config.toml
n_layer = 12
d_model = 128
n_head = 2
n_kv_head = 2
head_dim = 64
d_mlp = 448
vocab_size = 1809
activation = "gelu"
norm = "layernorm"
norm_place = "pre"
norm_eps = 1e-05
positions = "alibi"
qk_norm = false
attn_scale = 0.125
bias = "all"
tie_embeddings = false
parallel_block = false
init = "normal"
init_std_qkv = 0.024
init_std_o = 0.0049
init_std_up = 0.024
init_std_down = 0.0049
optimizer = "muon"
lr = 0.00908
lr_mult_o = 1.5
lr_mult_down = 2.0
beta1 = 0.93
lr_head = 0.00634
warmup_steps = 200
schedule = "wsd"
decay_fraction = 0.411
decay_shape = "linear"
final_lr_fraction = 0.02
batch_tokens = [8192, 16384]
seq_len = 512
doc_mask = false
train_tokens = 137800000
steps = 11641
dataset = "wikipedia_en"
Each number is 500 + 25 x the weight over its row's rms, rounded and kept within 0 to 999. Layers, rows and columns count from 0. Numbers have three digits each. The size before them is the row's rms in percent of the matrix's.

# layer 7 attention key, 128x128, rms 0.24, rows 76-127, columns 0-127
103:519503499547499521514513486521512498487500513495545523506477473463499507491485514503481514472451490525537484513507473513498513495506515526484500460456465519487529543441501513502513507528476534527499491524492475468497525541523475500498509431458466511489541516463479481506489503547509517477515518500496541524480451480498514503450486491542495459489512462547482458495487487532563499482520
107:465498506454530467475514490491507497497498515517504507502522471488510472519482439482475511480542501511532485541492505448509489507490538473469477532553515464497510472531534512489514521470509477486492549502471485523522509523527489489490500543467501514483541508470481464536499494531465514505525520526533555491472493515540469523507543474504504442464530515518478488506451498492499508451519
092:552505486523491526539491485449495495498500512450537493483494445477480532525511495446521492479463490504523478491493541478520515502506470466499516480506494506514463527487486498480498532489503533477511504491526518499477480503549504482535526525481507503521490514576446508455526508505464450495495535498532509506538480471481511503446487490509528537507497506511455532510484492528494485442510
104:495518534477501485533466468521460557510490531488490509501499504514499491482490485465487489495485539504517468531483537494527514492516467491517508476515532522488487524500491500445475492492484503516489512470474481531480528544484515502516509513456475487471459492617509508491471479515508509484513479459483486501527531530477559457474452507484468539491532532474500508505498514511500490499501
109:494494499505556486490505492470497496487486486548485486504476487461514526450451506483523515448519494480525507468511506493494511510490529506478490487495481514521509507497510449516456515480485510548506519493482527494531519515478516499503534486477491514458484483548511490516480487525503532506488505460505545542429539517527504444491553519504549489494452462497566511473497486522512525485510
120:503523487469467485488455488461486464537499469492487505519553512508554555465484503452500514501496461495487518499482471528500479500478550502502535525511465498457477503511458504524489503539488543524499487485494511508481486511523487440503495545532468486494514518536503528556485516535466495526499487501478498524542506529504537440466522517477512488493485490518470510512475458498510483525514
092:466441452498515519503492502525473542521463499545470491487503486495516548506509523481484508544479505523492511498479452485516527469523492490479507488505506477511468527525507521465491530419476509485517468532504518474482519525483487511465503516536486533520517493415518465460519463513472494522508482511490478527495530546505486491508523512470507534507497478490501526541492526510526481521527
109:504467447493498457467462484506532491512476545492481489482503535527473501549499501501492478495506533509515425479497498537481512497508528451485488484469535513530476505481509484548505491541517525494459531520558472488499471486492473493467502462518501498492523488481492520546479501511505526506545503524514501468500537464536532520529513513534491496527531537484475498508459508512493496468451
097:491493503463460469509490497487469509531476510498486517506495560523538506494481480521504499510533507506502493513485522519465457489421535526495498477466510507490474492500504493534507529453460517509515505513461522531458466498511460505495470494497510484549479521454508520540441493502477497523504462518470551473529518517506542492489495536521525535484511520535499505474512491517514525438514
105:470490480478502488499451496476508473542496513488516470502515481429492528500462494548538487494494516467552535476511493500493547480536522465493522459474507529544490514483508496522484509509471507492509448501443522523516556498462456510517541520511518494495506516517465476527505472565531470495471494486495496518511481519489464501516479511499536508485506499529499493502471510541477507457514
102:505497496466507457488466470515505524498482544531483510472499472477458522540521515546522488508533515495509480483506485470480490541487511476497539489438486524481514515513515486509490506481506465534546532499520471526518486482510471479490513567499493446470488532526477504531441508505503541517517529500465468485485505490532479504510523449525520498462466496544448527502517510480513510508518
107:525447480543485494524488484479560523512474493549476493511490519487478527528531509533515529487462486518489524484483507496508504511543481490520470538485485507519463470483493499520484514492488492464447492514552525509501518494520508476496487474497537487495549521443490471494525470509505479496480470502514513485476460480466534484476492471517552495488457519474529522512477531542514550546475
098:498522511498480547490529527494516512493500516485516502469529510512526479485463490532519521533493491489479507543486518518497555500490569564512509503468490476470516524450517513516520527473524492480486459485459509452447536509503472454523512541510529493494471497485499532499490498498495520454479493540484504528477507491519505429519517495526461486528497462484493480459494479483480499539494
110:514519514527496470516478512515473503500496466473506508517466453491551509503475498496507554453496469477474488508567482529515525524524491504562543539466474557501509535511503472548529481508507489472508499518469476487498512510501487493521500538507488508475488506477497486475475454505519483469558497496546492522462491512471512537524459501504457507545509507497497467498507475449499491490500
112:529459552538488474499461557489485475524497557522514549533538507468496513492509478480519515477503493484513489496520470520503468484502520471490556548505526484460516446496507500509461494500514483470468511512490496508511543504514513488537510510463503533506436477448505513488483458488512493495484492510516507498492500554488483503512494501520527545494521525443482481482504535501485508466467
100:502512494521493494505510468514450461531487475503485499471476513471464533512491486479523505486524511489544536479491491521501502511483489485521486512541509485518467511506476475500483521478491463514520525539548487513537509462534515518499490502514453472528511515518514492512525509508451492524560522437481440511500501465509487457494507490476553466484503505516480566489465521485467533552507
099:519507512501458508514497523479501485500515471476482498499463506478486496455537496501510503551463460490446513510513514508499536483456540465508498506527511540549521494506529481503503489506485500564499550495511483486468503518492512499519481498467533499486496517451542524491525486543528476464461540500513486451521551516473530525477493493501498511538486451488499514531457508501518459469465
103:504500502473473532474488483477540485486514519463551492514525473478507497496496531474455522472454485467484533476494465503514513459504524480515493545521494510499522448507448510511508516498504503496472493497511480549465521496521548521540549507499477507473476502549479512485479489503494508488485482507505581520479502498502470580475494533481484472524532506482484499490493526485486506473538
108:516455493454515552491496485517468519515504498495513500518481505498493537518513542501517521498468513470511492486470559507469487451468503490533490451509510496474494522485492494482515530485502480490515501515493529536517469482494520492531537504507494527516546486389554511454469475480513496484518502509497500452507509527465548472496491477512497531511492530523485509496505495519469511492549
109:528499507458479469505454509504478514455478465506517464510496442503508479474543496557498485490508532523537518484498505492479496509526453497478475472506481526464518450529520535524548502505482554496490521508464532511509478566504528496467471497469497482513488526510466504513495465481480539476510516508519500516533547518541488521472520533517496522507476458490526467482509492481529499481514
105:484498448445494512519477455474511497510508539481467515486514499498499494525503497487507503522463507531509504557499478507544535502493490543492509482518506490490480471463476489468482504547451494487507511460532492430525542464477514502493513460488524495486515524508451518498529530504497512522488503534483480534566534495518482450519536483500519515494470536486461520532519467503516522495488
122:463521471548438516511521489482510479490534486494497488461514522467473512484483525495546469547499504495507535537511517531507524471430505491489469498498513517518486495523548490470425497519472484498554500521460501492514495489501520542524543465522524490521532500503505527495469473503500461478478507460505485514489474472533517517508515521506524497489471475548512493480505531497481496452499
117:462512533540495457515483466491499466532519489483476522527483494490534538463487465498475494499492501500449519491499466525473490514509443523473496510516539478507501545526516454492446474514468506525510509563514487498525468500519540459518509457455530474495461491570565510497499477500525475488520479514519532510509501518472500489501513504472491488505486522496498524517508539501521489484502
116:473498524518460539463467474499508489479499541514494503470507500513494496493486467492500521491555519506485503534493520520467503531519507489516460506510467527518513521518497505560465498465495540475491495529460480522458446518484471494477517488488453478546512483522488509496478532482530451493544451487520439503540497510491511485498514515473506499539544505487523507492506558502525457527503
112:508498484451480470501546493489493496471501498473494483509503544450507497493503466520471491501510502524481510508491527510470518510481501423492477508551524475503504546510471447515515527545549483480495506484460522486511503482488511489476489523520510495521590514552530496478528484497491532534462498531518510490528477517493480477475503527472525504525481510517510441494511516478507514460473
100:511487497532503508537499531491528457479482503530496524466458453528553506512549500517517490471535486514502531556512538449522467509505484470459513501523466448454512522544508507492494488491499502474483496504514499481554473473503496521501478494457479510488492486510483513504564484505472512499506508565484448514480541480525479501501494503470501491492513486487518488515552517480472514471490
101:461485498439516536511516499503469503551512470462503462521529510535470503483550450526520494466502521475506471511491499511522450501529499559521519506507486531497504522485467549489515502551461525481513472515510522517540480490499481482508504508474495502533559504497460492500516484509455497477477516493516494526502493516488468521481530531503480474449532496472492473477500507517450540494485
105:464484536489484524508554503526491531478524463533481512495499491473555522512490482507529514561453493520510530474513500516499509529478544482507514488483512527489468469510517508481530510512498506534497499492503485478548477497523454460452526551483493463478478498391485545475526474511506490513472503510507506476485516486499486478494503523542520498509478474496480527500509501492516479517477
103:502517547468493461488541468499437491504498457492484464505511504498504486518492506509514495480480515527504486523434508474498482470534522496510490506528465512487508509517504510511535477528457463499494516502499504478505469474534499495483553472497524527525479497554533551504450497512489526493562485480505502450490453533532495519534522499499436516499495515532465502520530489481461492508515
108:487491542463481495508499485550484528455555500513479458489487481519516505518501478538514488522437511482564484498491524523522497507528513517479530486520514501460499507519487475519470527513496479472523500530540519482485509485519499492561463464513460562527524479479492524546492504533498535500482531499491438500481480479529492500459493496520471473514526493491472515498489484497483485459469
108:512477460467511515504481476538486531539492534488480491505466489510465531475513481524535526528519467503469517462522493543510505519482524485466495505472519468536465484506551519500502487493563461506468519497531467474480476534479470497529485512528523468469475479523522481489543533492461463501474553512502472491483456498504527530521507524475497536521514516498499483519473513499520454516466
099:470495487516488492470474517496512497497491534520507492486468511536506480538502539496512469521511512497496530466514524522491480494503439523488509480467546513483498495489488480476529481538523506586501467471552487543461481480486486503504521560471504510497505474483494492494500501491516514514474503493479449507496459471523494549546450520509503523507544512526515496471425527523480495488494
099:476526494510525547489502538478452498501502486522501506467518459512493495502525494458520521535516540535476529441481508523536497545506472513488504483470496466465438485503510516490503482519521508488514498480512511525461476467498494501492493501485534479502426537529507477458547487460494560509489497487477510527489495499479490534510554475523479532531514521495507481475486522521515496451504
095:513456483486520457568485540456525474472500499503503485499506469514492481521514531513477522509508482481498465526540486469479512478523459517504517518515485498492520497457500482490489504512452474487505536530537531452482537477493529494511500496544493563524529535529483474536484483502458454489460492507458511481494491535500475527500546518480498493541501494484547513478497497469529471496494
094:504491472509477526532504504465496448513534495498499497431530542472537511517525485464527469505483529506543514522466540479475523489468446493445506486477459530497472444474476522479511463462490489506507517515511499529501457493541512535497520469502524499540451489487506540513478528518500496467517511479501533512491502469487530503531519491484503497479523498500501485508535515515558502512486
104:481491491507498530534470467516541490457525503514481489500571491458472487531503502516526513505500501486529515480480458506491515518531494474488452481571514504489542476465496487482503516471511517515450495522505538520528538523518464471521498474531471489466508509500535474506528468506518506536490427518496490495515490492513500506526464479436487492465488521531476505516517519525490482539486
100:483500510500495500540491512499505480520504476511509462493494491506468490506488492446465500537507514536494478556540483471526478543515508488512513478555511498500487475542492516477441478490501475479506530534488475532500509544520474481531476475482504507468553520475504485475552469505504516511522487469467515526521493494526572498464481476511512477520545488536490492483473441513459519518510
115:481515499495520521483477480512510491494523487496452516495475488513488478528498516507496537494472508502507519422505462497513536471514507470551499530493470504480486492499492444500491545465476520501497515491499534508478495510524519527499468473494568526560475518479486508518507540507478490545482471465516485494538546503526489522453514512481493526498439527488490536487516502516502550471450
105:513509538509485491547572492489543533508519520495472506466497491501480497537525475504494553467544522484489480453511484510526490499492484519491525493496460512504480537521511486525480496533503505504467512468463511504492483547514455454488515485458502462505473504517491511500482477525551445523501508509498491474506515516498469509467472465512517441514493470535459511544562495505508492498504
109:469460503536531480500485535529479471471451549510515512477500456475517476507501487479488505531508507468496501486453499492468535496492544507484498501492494499538504489510483512520433493524541466499491479530529523535512485504547499493474502506454493531477520505530507500549485499512491515530498448490478487479579525502482498518512491535523514502527489451444511514527474471471483505495524
104:477525458501499518465517464473490517474489516495515490512472509468487516485547488504514508511482484529452484508464519501498529506525529547489502567535454474480465473515506515526513508511470542516507531481476486511489495482505498473483500531500460543504554496592490524502464503498503514480500520497496510460480468524477492463473539482468470501473490488478496506521479550513541500495470
122:518529468530531511488551480491542494486529484493498488527484499503503479530506514520505503471507512513492491567500468496468494466488513517548491482511475544484506497501490487515478472493450475534472535469495481471523502480488510459551455457490510491531505540400496518501514517517495505506508497496460486470500520549517536506540491488471482523510539507500521526482502507506453469513500
105:505475502497472520526496484540487507475470547546508504516499484484490491536543490512483507498504494498451488512452483501538525514490489518531465469482537512550483543502460517475490496441452484531511464543506476494490484499475525492512488503456479485510481532565477478489511502535526494493466519522484510536539502517465541510515497479520487526495491503484482540512460464497519442483515
108:478530498500505492449488508470485493492494508524482468510507512508450508484512495527514486550463486486474506487499515505543549511506539545492512508494502538508523508549499515466443490517495492477533514512512507491500480472510518480478495474498442538528483518450533495467524513507455507504507452495483505531499520488464479541555473488481477551525490506477536461514493506470534474556524
106:473500459524535476482523504519478465504506498486487546477509495526486491503497545455496489486539500464498490528522506473537505520447528529445489502496478468483494522508512543506509536476524525511518505477469502506466507515499461498537487506493518536533492483506526464521514513528487487479457474467535521489492515498490519521534503460471536467476498507526547482541518454503472506529426
103:494474524511474477484508493496488463503483444504512467527524513482507487491494521482521485499508474516491506491483541515504495557531490497525486455479519507538502488506483553520522486504483479501481514481531517514552431533485526473521534512447482477526414536489461511489532520513480535496476504483528520513498487533475488462526488462524552506532500526480511482467498492506470524517490
110:514526517504451494495490452491545478494493529473509505523436527516514482532459488478517500469536482454504525475518486477522511527491469511536470520480501523453528517561501520485507519526500463504494474490500514477520489530499525494435516529553522502486536515509465492511498478536469499514511456518523502453472495496516552527485467515488497519496538514488485490481496527504484477450494
113:502513506485504472498486465498522536529495480526513503519516523498514462485485485479560492504491492490466513521524540477492518484514471485482535513494506447502509538510450512504537533488476536446528506541497468480482503471525486567519506495502491486507510542439461523522484546465498465507500550520530495496503493478485467522518490522495526500514491508447491507471461468506465522535468
106:535547464513471460500494509546490539503504521476502478493506483542446536504560506500476478487469543493516477514508507522527540500472479488469487508520551523455469460489501476510555496525495493478514503482479474516504486520496530503483516499459522486519527493451499487466484541509500482474512531521511496519497521503504539514535465443523525474487476471460515534509508515483482522473471
120:459518489548498483498506502474512484532493479531503441487464510471490516487488446517501523493533509510510486510505505493501504502515551506463476530484550514534551499526487488501557527482499534476511493498484506507489516492528474482420515539505484494452511499480514541531505477499468481509486511542489504486493537433495492493509468463535443491492562500513487492526502482505490510497503
102:468541497527543471527531521510485532476515496526491531465561457527509499532508527482478545533483497495462502501487491541511510534506508492500529501531474538509508565494538486489529466508501477476511519479521497495485478439527473487495533476508514517526522505490485486487474505480503480514472504465478498499489472541491434496511496471507466497513468471536479467493469477496470453507537
099:502526492511529500493482474498507484485467514478540465500505499473523501516519500499528551503502510466518479505480505529491537517522510494437521484563504488459488533464483462519540490488500525504493492506520506486547528464549480528489508487520540469549493526475550505447520513528486496519520520507466490527487526517480496505507455485444504530481512471494519462480463483496482488447463
# layer 7 attention query, 128x128, rms 0.233, rows 77-127, columns 0-127
103:499486509490517470493487479463516518511525525521556464507542510460530522484504450505465512472519541465544467522516539491513455495498509489502485501516492468494468460531536523458554503488534480494514521493459454509509533490487484484492491531504474525503523476473507461520475503528508515511495506510523530486513517498531474541512530492484508514469493493518473502511456501418524529468483
095:507482491531494520524521505483496522481505501466553491497509497509526527474507497461496500499468511505528487478500531509522540519468482493455459533511482503462447518489461473504485555532493506468470499518504512529493537536487524495525500502503489492533487490564442513527511456518519493483518467484505470439520485527508504449482489514519535512558471517456504500472507482488484514471546
098:511472507447508491516481508495476511454518550502507479540493492501536477466534529479490501510458526477524458554492489526505535513522482467542541480534532507528469507498440485485539530499497519558495498500495500500496505503492526502490474460477520520507469476530529470483529469490501522485530493477486461510497465530479576507465485489496489481491485473505497480517524494541502471467501
102:478477497527513516501495499508489512498504499521501516511512468486541576501488501486525504517498516493496494486476493478495485480478487493552527477491475495518489481518510516492494488465493479508500517500466523481526502488530507512496552463451511493476500472500505513487468499527486511529485520442480533557414504524548453509498542494489529501456439511495568511541495494511548496467487
110:505481499466451482485485471489482503520475511509480510516540513488538557497494472491475538548488486521478490477495502510496511501457547483485518506441475523516507521494491492530497490501494488530508495488478513480514504484520475492524455565522520490521471475509472525490494528547506492547543465547478512500521485527484503435483520499461500476529507493527478554473515448484490492490545
089:445504483457517539547456479467426494512487530530503491473509479516476536472532460471508533554518489487468498490449460522497547487510489510516525503495521509507511519482506466497527502514475473503517507518521519513541528454485495519521507503479524524495544462487478490533523487509497489514492495478488504517504455503503519485510496476487523528454478529539530485522521489475526448520481
104:514458477493515499543518516541513468513512512500504467487517521493445494512464505489495507503505532548554502487489514504444478531500524501502505516472525490491503444507530541506528486506521529504502516519549506534497507512513509488473518516487542465486495510515477513522460473459502469517515500486480446440509522514511504525461484477520500466477534501443446511481449476534484514495478
095:510477515475488442529461517541464504446482521497512524507491506494504557511451481509511525494503481481497485512509519526478504518495564478522522489461488481545493512528491506520512538525479516517498473480452497508479506497465500489445478544500525475528451543474499519568481534460529504514527485514508481436505515493508516476505516500488486536468521518500495486492502493516474504465486
101:481469475564498500516470511483488495470478503514543478509486484478493516515543484489566458504502469560511516474527525497496487506511498473491516488508523515520498526486498518526487485478518480482496461536485510535515584522460482458515517530502507475489493484481484482472451446482529521533529516479475503523487493515515491510525506551479557488478481487531512507472485471510475479482522
102:497480529488498481479486522459539504454476531505557504496498499517488520511531500492503483501552515473531467471501480512472490541537534495477521457469433499497553490507544532505480486491491485504521526517499495486554508492506506453461493494478524484500483453512476505551476478487538515525509519473465483450492497462532525525517487481515470517515507502502478550495480535542491493498499
104:503510479502522543496503512524494490548516462513500486497521483470499494517469506528488458479497463514502513454526530482501501503514544501521486535485521500504458472514488438516476505506482540475493541487524489542546506537471492490484506498498544496502544535421464488506489494522544496536454492479497509491478505495463490478456491483504538460491469515483530522485497541556494497522513
102:522541534497503485512520519460499497503527490480510498516494484524532491523482480549481478505483542492476498532502488515495503471512552524513524507476484491532521507489503564475485507510500514497533475485473524457444523458473455519519552498494516478443503502493485507457473524520518538499515518520492472486508466470521489482471490521505485496528504512477509433509541435467489484545509
108:512503554518483447518488472523504466539510467485500501514506456504507457500525519509533521455493493469495478497537498489502535482507513482519498511465479558494509529514541498528533457516479461496473510522505499481506487531495525493522477545494512494483497470528478494451453489508479489504510502484505460554493441513501487542521459562506439498528519499482522486514473493509507490479525
100:497479553472470461490462533494507519523547506512512517567502492473515496498499553522467490471517490504512510471527468500483485502529485486476577517474518508497473473512539485521460466523484499511532528498486495524487519472500506498580515523489515468483469466487546474496497473474536488486479483501508508498558498511489436495509466496487513502483511515472516487504467510476491535497499
101:468459513479506502513483515510508463547484504520482475496520514501492551486490491477532473521529482462522461505487566512539478548499466481501482475519504500521479522485508463503487487496458499502578512539518509522532468451488518549490519464522479485482508479497489519507495520510500480491491484506516521506493475445481517458501487488502484501487471507554491581500529500497487541511485
100:516554462542457481528502502533499506490523494494513479489444481472491514471556501478561513507482479467475500503511489553452510476488519506495503533513511492529481480517515523466466473478535543540501486485497510523460493499490491498527485471507490475518463498449536518497487489547471468507503482479500510498498524524500527506503492477540478461556484481468497511479485550520541511522513
104:497487472531489500479468520477526515473483504455479486489539499506510477479502508496486508474462495522505465521508507484535520451473561488509465524534482480448519494487507524461506484478499526538493481516520482511493480476502531474534524534540474538526497441512502495490466471513547567503489475522546525533519504515469520519477463511470511496501488539468502516499529497451500532481509
100:509504496505530533507526526478443511484482526490498461502518487522502541489474528515502478484476462430489522512452491506503497516486498508546532487502489492508503534507511472515507518530517475510500454467525523541502518503519529484515508520477466491544519505461504519463438494485487535504501487449493503484489501519534528453520454460501467505514564504490486532490507550512461500507466
106:516528525484480465511489502530485480476479499504503533489516473514498480485549479543480483490458527545550486477463526486524511489520481489496502423539519462479513465485505508528537481522465510491452498489458534488490495475481536482477460465454499476523484499477481492522540509535487510519518500515497500526476554513533519528519547506498527518496486508506501488443493539488517533489494
106:441502440480486535524490481515510478473467538478461482517492524488477494494540503492536456550503535493496468519457484476521539521498478484472534544498445514456469494503480523455475550482482499510489526491522495498524505519517488523541462520497541475483511530534497473488519516456494499503531524518486504486519504505523474462491526528523534491502513475478474531500490464529510508515490
113:519468474546414505514471483478509478465544473467487533480515516479461500521487478500568471534499530524499531549502530508512514513469486520502489489533513503528514466513523504479451545533498489504545494512463481503512498471500505503500538476505497517556500489493506479497475477507543475500469468482480508462502510495520498477488503535524498514520488507539514459491492515497469446496515
108:502521521546491464437478443493483514506488453489489490495514535500499485490493498482492507536524536489489503502498493521503518490523499517492481502505533508544475519525463504520486509515493504546465520492519466526563507506538536504538507486469514486492466501522519504535517477504493480497500442442542530476537459479454467481515541506494478474490494500496489508514519499464557448508471
112:506491524493476506538504485480486509490512488541483497479516467474457476451474512490482508508528529511481480557519495546510513495533475483554492499478477495491489510488496487550488461502512548491495494556477507555447539502461507493523530487481464473509507485524498510505467528496509445500522433534518466513482529460468503509488511514489506519518531492497513506505503503484487455560521
107:525531476504517468498460493509504494523516479512490485461468534474512541531496497492491505492523488495476504531504487463489520498516482482462476499507538465517511496500452511496465503546546496506544515466462526484480513495496552493490488541523477480500614485539509501502492470515502502500512516497530486480466492537497486458510519528480489489497503491503445471464513528512482554481483
100:488481497508492467490515470491495503524508486541530495436496542506539483497503555539514503522524542458509510544518522478501494522496451458444515535520525483478527471489501479482495498512476491532452494450495536480526457476491493492488501509471493466482517480535448490526561519480516469474487507516479450496539532490501485488530508508464518500485519514492528532522524512488510508513515
098:485463499487487502485496487551496496491472474497503470480502455505479514550514465543499486472454506484478501463512515494535451523522540485498560469517508541461493508440465522511525499527507502474493441480534528492526493513497480509501483494541504519563528534484508461478521541501497491510504513501498548480502491493507505513526531498522520463498521489503487524536487480454464544497506
092:445534511499480492513495524508527526472508494499462500494525491509530533566518466514565498522527500506521514461544468562500462498504490492487515493466438518548539479512490491534528500477516506508521480478507517483503458533556506511502478489519461489447515494459521499511505497519475522514438502481493501493471492508511500448501493523520514472532490475485455486493498501489509487515501
101:501494495467555485460516474488448536479537469481475467502505498489536487491484498501465446502480527507549471534512492520494550458514509498490523497525521527473498497473529501478522493507498483518492502463502463457509496455525542499459510503501473499511498545506495547516460479514496470501511522483479532492505499485496494528523516519501470547496545493532445529484536513529479537464524
104:511449518485457465470487517527489468480518510496498505506518469489476476522495502557529500513459509505530511516476534537489481513500497543485522489525514482434494527505484507495482468487508511532514496498479536476479530524530501486527526520502456554469537519469491510527545499531469520535494534488493428465493493489486502490517486508535473456489487475505495555505487477502465541483480
105:528496514450461492486488485530506550537460481506526476492457535522471501462489496450514502537501481524508534498486508544510488494533528519486464507506493475515491492494570509489482494498581476520495491487532513489491534497427458485533512505503542485469480482551479482498473491467481473499472487480532494490504477529530504525536524481494501493517493510471474504515483520533503480508491
097:505461491541506542494522498527511539452470510515549506496487483516480487489467499507532486539529471513496510466509485522461493520483485544478491460511509472496479506526480482525529497509501476533533493503520515483452481473479483516469502544507534506494456527513531502469484502480513531512498542518524484500465492455491533530533426527472517456503533517513470530473473533485500462484484
098:478516521459508531502509537508476536515476477476574481496494500519447502506490507518519520542521514520493513470507491464540518492503461478446460473503483469502495501501501520522514451547495521492502531478504504507440446507559503506531475514489475495508458515523504482479514490462480566541513514481502492512529506504471481485497518493484511516525473551522482492520488485493495447496502
101:522511466524521445520466523523530468477486500503530462524491470535508451499485530475517538525475501506494531506487491442457517454510495483483539496507520465461479511516502435467492518479489496470523496484507489458526539475474488524497482519531480519528498528478464482562493514517470492503537457491494519513489503510502457507524526530524508524529495533497549512501491527514479499517496
099:496498509514487488498480500478495465450473508476495486518515559513480503438501535504498473498500497477507476498504547559492538474471472456445468509484496496536478471490483492498526480526492549517504498527500505496515505511538485506471549529514433474534460547494507493517477503501489489478494542498479497486521538479491503461467501483549553498486511519550505484521498487511525481498532
104:492455500510500505547479511502522520521546499519479484538524489469506470495519494530469476534503491506485506458497453549510512496538478513470443514553520474477541495504487473490480527467539511539508525479504501493545526505487469450481511470533503458492523475450500527473527498508507523498527441515496492535498508472495495513514514483455511503456490510530499504474519491535452524513503
096:494520498543458513553541496520496519507502522507529526463505508481453530463520468483455544521490537480517480525538489509542497526457505452518506483487516527529472478497507474488470514498504514496515506494486466456530516507506521483508456496507506532475534531493509490477542497541439536507519467512483465511518497467471489510486471463513484488465506531486527520492492465501488509444524
114:507508511468514489510496516475474510499529514507489487496462468517454527549541516528536492495489467495503486432501498535517509479477491506482466525538510493487462553491484511506494481470479524482447530502511524492461483482542516528519491481529550473541490485490486473530491505518494504538487485531527500484468492434529493507454512541487524516501497519497531543492509454527488532490459
107:495522520514505520505558487503528548507543506482453492450497479505510426504538500502508519473536525500505472485498455495494524536472527470457523513509472525501474556497481468526466498459502529502506486492477525501515472508507464470473512497494486457459518483504508510556489503505534486510519455496527490498495487518530492485491515478537516535509480471499472505533532527481536449490509
111:495438502488529484510534550468468459488510474536492499489507489495500531563527524512485523499492507499472471510482512532468496515464504473477501472505515453508481477525507495524497512513495488513554501521558495520508532471478532476508495477433479510485490463501523490517524493494475521536476459550475512538492542506466474512488479481534494516552494534514491502480499479473524460504528
103:499509452447506530471472527459488453496535503507494485518513492503527505507495499511489520495505532536456542522490506513518487469512531494499487506509464503517496459495460501499523466515483523465464530525511518501505528472530479470500463489512510499531525498512504512496495452554490487514505503516558503449462461549461522469522536493489497520506484449492504540541458499482542476479523
111:509513499536513509491524524511522513521530521509497460551454477469494468497523521509545501491522522518454536531474494515468498514479487474546504516530460534503506498458482492512482487510475492516480494494522489449497462500474495478510496508511475497517517548466529492523496531535470475476511506493444515477548528494519507471541489501504500564466526527430480509475485476511479460521495
105:474476492508540498516487519526461475453513500500529521499501489476508501508530470493475493507499488495448461503488502537513498478510500535499517490499503484520476502511496485452475526477506516515480516471529483547510469532433505474476483515468491487513506501566468491547527459476515521499477500438520492517553535510499532489495477492516476511523484518489504529528498473500483454574546
110:455518481510495461459526502504475457483524518524488451524502516464493504500487493494497522551502509507470492503498518495530583531506499554494488469502493512492520497477480532474464475494495443502521513511508529517498499487507518531489471476503503592524503519518523480476489539486489480527500465484473498526513506521433495521526465494510485502509506483464533485468513484533520465528499
101:490475506475492496525526528475477470552534511501522527500486508484506522497501537446510513473525529500446521509504465485471485501466519517430475504469513518496486544511502507513520527487526469516462481537447477496504481492463449513499496473466512531533510534507532506482475543522480486480487490504535490513526504478524486524528549486510539476484464518553516497528524486500464505471473
102:483493528529526495495505517526513519506473484509491514495509493470552514470479467486512468453518498532504519496551479486537495524529466494487505481481492485518458517454499512487487468534506494502480463492483507511542462460487514509507484481490535474488485565458514516516489508529478536482497527464475496501506543547489473532450487529485519473517512525498479493479487482488514531587540
111:524490510519505469470498466511555511502509514436495461539490469533509507503490526510500539479524515490503458524523511515511530481524461493496512518526488533502522494523493491516516529509491470498481471488504493535499451481465481490473482526516529533492535475502484491526504463513515478529487458494494474516516557509479522466426498540435508536533463506520496478506470534501505504453484
114:485511492488485517503482484469517489487483521471499522491475581539525500503501435510528449459480503483481493528557558506495470529531505539533504512470494520502500497485514496475514499483485568491516504479542489524517511515512492543524486524474491507508511498497474517506497521498502498502471500523498443516535481494499470553520471521473500491488437492469492528451455507506470481497494
106:484537471529482492466479531541491489527507536497505493482493484492457456475528480491487454457486493481544496509486512479475531488475509521474521482491494516503479505524497524519534544550479504494494528515494494536504476511516475508539519511470527496500552497527491510460503520457505481490508508488506505447465520494540567509519452433551525496511457475501502531484473476504501483516520
105:441529517510504462513492495503521501492505455506488459469475499479549560501487463511506487514514549486502486508516500479500483507527552543488464508526544527523541464515497487501532536513499522466483528521490537517500513523495490518431500496550501534452475462467506516503508475485501483536528511526464508507499512485518457490469496474484483486509529524472489509490501486456505464468528
101:493481523496515501491506502456470503482491495495543512450527481494517461527486488512523562524479513505491530474502450473530564502528510522474503506541503509506464555495552476523507487479513470494542546463494461488505489530556470481490500496519462527537522510507479521474490537518476493514484517484449513480471483500494511533505494503497456506532506526480464471510482476477482459510505
099:489480517524520480500478501493505483531518483497517487545476531514502504498518476496505485528509494474517482538516543547489524491495464511432515494522490514509476544475477497508517531507457529485494538454515561536466485486552485464520521505498501453495534516485488553425502516496465480514524490484490499522458516531508469506546488488462511492460505535488497482496480501481467489467482
# layer 7 attention value, 128x128, rms 0.262, rows 64-66, columns 0-127
092:490511510493525468492497521496525481533444477498482521506494490551487489483515436513456460482469496514496471484498506536524481529509524485498452495516471505539503504493520482490486517481534469517507522524473443447471540510513476544509530521508470518486534513482517473500506495524510528536513500472500492551476512520502508483466495489474510507493551501546464472526536494508494545525440
096:476459466498508496510516496487515481484548479500502540455490549480496531497522520504474528556451478484504520474519451488498511496504509445502425500517510498519515499469516471523485480489507511511491540464484497498528466497503531482498509508500490503525507479511488509480535509520490517546469457527440498519482475519525458506522491457474524500531544538488531517495502534496445520522521
098:501529512527506529508433546464509497495524524483546561521487515486511480524479548481540495516503501473487502491517485476526494471535501471480463519480463505500513477470439471483499494486514528502509506444485495472535489523502521476510469485473506510506527516463445504527507483506514532515524504499501553456498464521516495487511528466544495554501478483517486496507532486486471457508517
# layer 7 attention output (transposed), 128x128, rms 0.356, rows 64-66, columns 0-127
096:510481513514482471501539544451523517458457503508483502485497500562538491502551540507510481515513496458468513466508540493493518518472473503472510514517477528521477493533520486542472493525469510488509441507521479520538492468522511485531487473437499515525515527516498491535516498505508512493474455477473487440503513485507492486539502443480521478521490531477496499478517515497519536516463
092:516542475476506549471494482515509520442503520500468523500500492512507527497525499516448444466529519501503505541502529481505511499537531509537504499468541505494484490492478520520500513504470507465475445521497461488489458514464482501516490533462514500498485477497473521529476488501481483471517560485531504475503523488513477488553534487539515491539525489461482532482552494525485475446490
098:500472513483493490470443455506495490512501506515481505492490471494492507471513478518494468480514480545522526533522551535465515520518508471494495496470501467532513478507539490526520488530503532492501497533528541467475425485472511545486489534493491530478507469467539536488513539490455448502503523458489474535499500494504524497510538481506488488537496526546511501511506488527515493470440